config.toml
num_key_value_heads = 10
norm_eps = 1e-05
positions = "learned"
attn_scale = 0.177
bias = "all"
tie_word_embeddings = true
init = "uniform"
lr_mult_qkv = 0.4
beta1 = 0.9
lr_head = 0.00666
decay_fraction = 0.87
final_lr_fraction = 0.1
Each number is 128 + 32 x the weight over its row's rms, rounded and kept within 0 to 255. Layers, rows and columns count from 0. Numbers have three digits each. The size before them is the row's rms in percent of the matrix's.

# layer 6 attention query, 320x320, rms 0.0292, rows 26-31, columns 160-239
102:168103136168129191063097156147108126115155164165114130157145111088101144107115183174134081200148141116110150114059141135110160086080112070119160152152140147111145106114146137119096127117167105171102124126125183183161145142216103030132104158
108:056102129137146151157076164079146068098145135130040137112127162168102132097110177206141133075078088095153095138108112122145142116155136137081161107131066117156154091108193108134116113152147128121129120082134180175115136102125141091090086124
113:154165146115115157123088166174090100136120094129121151167069114082111069117096144105132118085114164139091162183142125127169161100101148131088077063093160107102090166151091156157143100161131058159183152117125119127090146105145121121162103096
116:193128115130099122080137119139132145129123085162115145094151085110161137065143108182161119086153121106167146080119154141074146141142115155092047129139111119132164166168049140214082126114101125150153172197122135100112168097087133116122082125
115:144090038091135144136154144144105148108153109113153149130087113131127118116125177067099129140119114120091130096145121136104137078129121099103102139112172134132141125061152081183169202140079157149139106158133109128121147147164117127093185125
120:109109124152163133111113145103116174110081142112117129163091173102111111126111117105117104112137124114112140140111170126155126123176124152054101173131083082150140087106179117192154110076106086147157126123073139159178164095130207113113137103
# layer 6 attention key, 320x320, rms 0.028, rows 26-31, columns 160-239
101:158161042138127183145115121120174062068146166124076119139117133111127143135131123083072105111189134132122170114117152085151112093106182126113114167136152147134162149107143113112116150183118110101105152127132195251164178146151124076159149177
103:165181157098130128082133146115169136066138169094121130089210085122136153164125146188149148110167123090141087153099142152153088137165150142087126104116136106122108095104178138185099152141177162134126123111091162159106132173145131091107123146
109:168196156083092128126115136172159132103131136137127117131152139122105115139101170090116064126093136153053142131096121180145139156147151123105102094179086083108123146134083152087173133131179152151133112059097115092179137117160107140171096122
115:143117127157098085084086115244106135162098117186139113160097122129125110107136122101112100126081137108178145166119078163151135148166076106109106092129121162151153181102127121138098134078108180147081221201119175152149132153075136149148110073
109:134122085109118167133166128105148115135135130162108097123138094116153143116090151147149125076083110140098157071160114118088188088178102122153078212115132141143151152098160106065158155150155126109079108128114137193127158079104140125140183130
112:106156137140146161126140097117093125128145076177127137148107138126153165159111132129110140106107068122121129154119123153135132143168117135103110167112139144139114150111205140107132191127124139126081144156000178062095172172195170156048172133
# layer 6 attention value, 320x320, rms 0.0274, rows 0-11, columns 160-239
114:137160106132140103114086162124228090161084161100082124185136155115111142118082124085103115150189057102176105095152158161151163112137116142130145065181113129106104153149149160171142143155099146136121150068161108148113168174103121103105119115
108:091145115156073197136100058179122161119127203140168076066114123082126078174121108072136164154136084159131124105128187163130126103165137084204087107125135136123102105137096141123160142125069181110123095166169153181093173103128183092101069115
112:123109154146136205105084073113158094102162151111179123115209170128066125060123123164125060151131184118109191124089109145078099111159112162130130097149074116131167192171125119137154193087132081163148155141102120146134143093140110178123143099
111:199127112094099123132120185107088128172123100125117119152114117153154176096201124105181118174116153118064195117111064122091107120137095103102090142097123101086155129128121172147124160156105179135115149115124134088118136100121129184111165143
102:204140100082138129097125112164155052088117131144123080163150113135169157134184158132093154179153122106115169173131116148187184106130115156161120101111182113128104106132069132151115171138103077086117085058149124135061103200116104156110176152
110:119126172151100052111171147100107169134148110116141105104123086077104096122166154119134117098067048145107105120127149090174154137080033073137092145112162128106142188124144151096124199132117125062166129153164117127114127135136086122145111090
103:120156109121169178148125162145136177162167157071132134116168164168153134102170102100150180144121123139112163125123120134090198115119135086151185139110094162129153149094124164223169054128110169118111103116138155101116087054087152129130107088
108:025112101177134148133081082156179202161136129139142117149130148098152098109152140137150133095125116075105126112133151138090108115127195141137190165082113142157138066139095082181149131173114145149065139135137142167126164155169125188114122149
108:199159137137114106099189158171187142096119092122133175166114083151075088127203122142114102085144095147138102120150196117111111131130086162126135145109088155115143107154119132090134132124146119132149136135102133146125138095170081115138181102
111:170072122174182092122095095161071144111169101132150104109083054106093160138149121116075144150141211102126122158148111130116138134098151155093144099063171102140181148088145122078162090091087088103117156117142150134140157099131105145099112122
112:142183121123111179089147118105079057106159119170124226094129136149217131134173100124068149088112054082129101154131122218145154096112113129149093106124158157192140099110166075149131109160139105119129156153173136174094117182139127121109111071
109:134091077171133117161152136111181056218166122114147109101151137198125116150114121095171081073123112134130143150148154173094131110125161100128168153127107132112146121149130102117098145183115135141181105123123145081182117144133119110117162159
# layer 6 attention output (transposed), 320x320, rms 0.0487, rows 0-10, columns 160-239
113:111173115172157146099154154137140127132109136117130156128149148179207151075135143185130168043107092201123115159208153128061110116116122104137151151051095104173120112123078124168112186131110098111125106133163017135143107146167128129072138158
115:087158111143132142122153060136167093149099160146082101130148140112139126118169114133149089126103129177123118106139099112162133192169137091106143102120072091122131134177133114174125088176074124148106095102159211133154177092158164135189102101
114:126082157170109142119083103103130135131103105103174052119134152103068112141159174160146161124148136172119185135107086094137170182142129116122210116155135090123159133153116128137158130208114114104113194061099133132099147172069134155160135128
115:154100203095173124097130166111081111079137108141172139098078140120095115137175152095082146164102096131138127162152110177110117129115108139034154168162108104161107068187113157092089088161139092103096109148114079124124167115146119130170118167
105:110113088104177111135101150149130107118092071123112187122124128179155078126145161139114156106122088158124120130080108101135136115188182201100132155149151116157121093111043138126140102096123117063134151187135088097191108136171101150115120069
119:129117133170122116206090118125140174098122096127097089130116175079109124078103157084138173130099146140160134123096124121095153094095140168117109136091086113091136096162101141181117105111107148079151122149176115194152101122121100131116103164
104:126113086126127140102103114197121115090147120193147146138129162135123129105162058081075068206106136109129092082112183142121107146126173093168108148115087101127114155140113129131126086115170145199121160167121223146154147085106155109144128115
109:128176094095102191097135139116133126179107171111133117191123124167136115197145136142086084166108088108084120114083110192151056189119148109090091155131157113100116144098117106133128135094098143154128175103137168060105124103103095078108128123
112:118147129079160118087142059144148089149127108138115155131172158191081169098108135142132092079159127168131156161082137110133108226058138177088119071116142129155174076067171118149144130154137087095143154118120180206135166118184125112147089131
112:160123157167113089159152063096111089170089100114106117143127121044100116104110169106165167109101165152130162188068148142130168195038163135158154182130140134113094142164115150096111124136062142137127120128123135159115127108176116112140165083
116:132104061204178100160149112124078106148135167080134143134141120169118112129156152093164138152135143109110079080122130138124217100114153119138072138117124163137173086151057103097203147104116132106153135097139188128163130155094124159109139147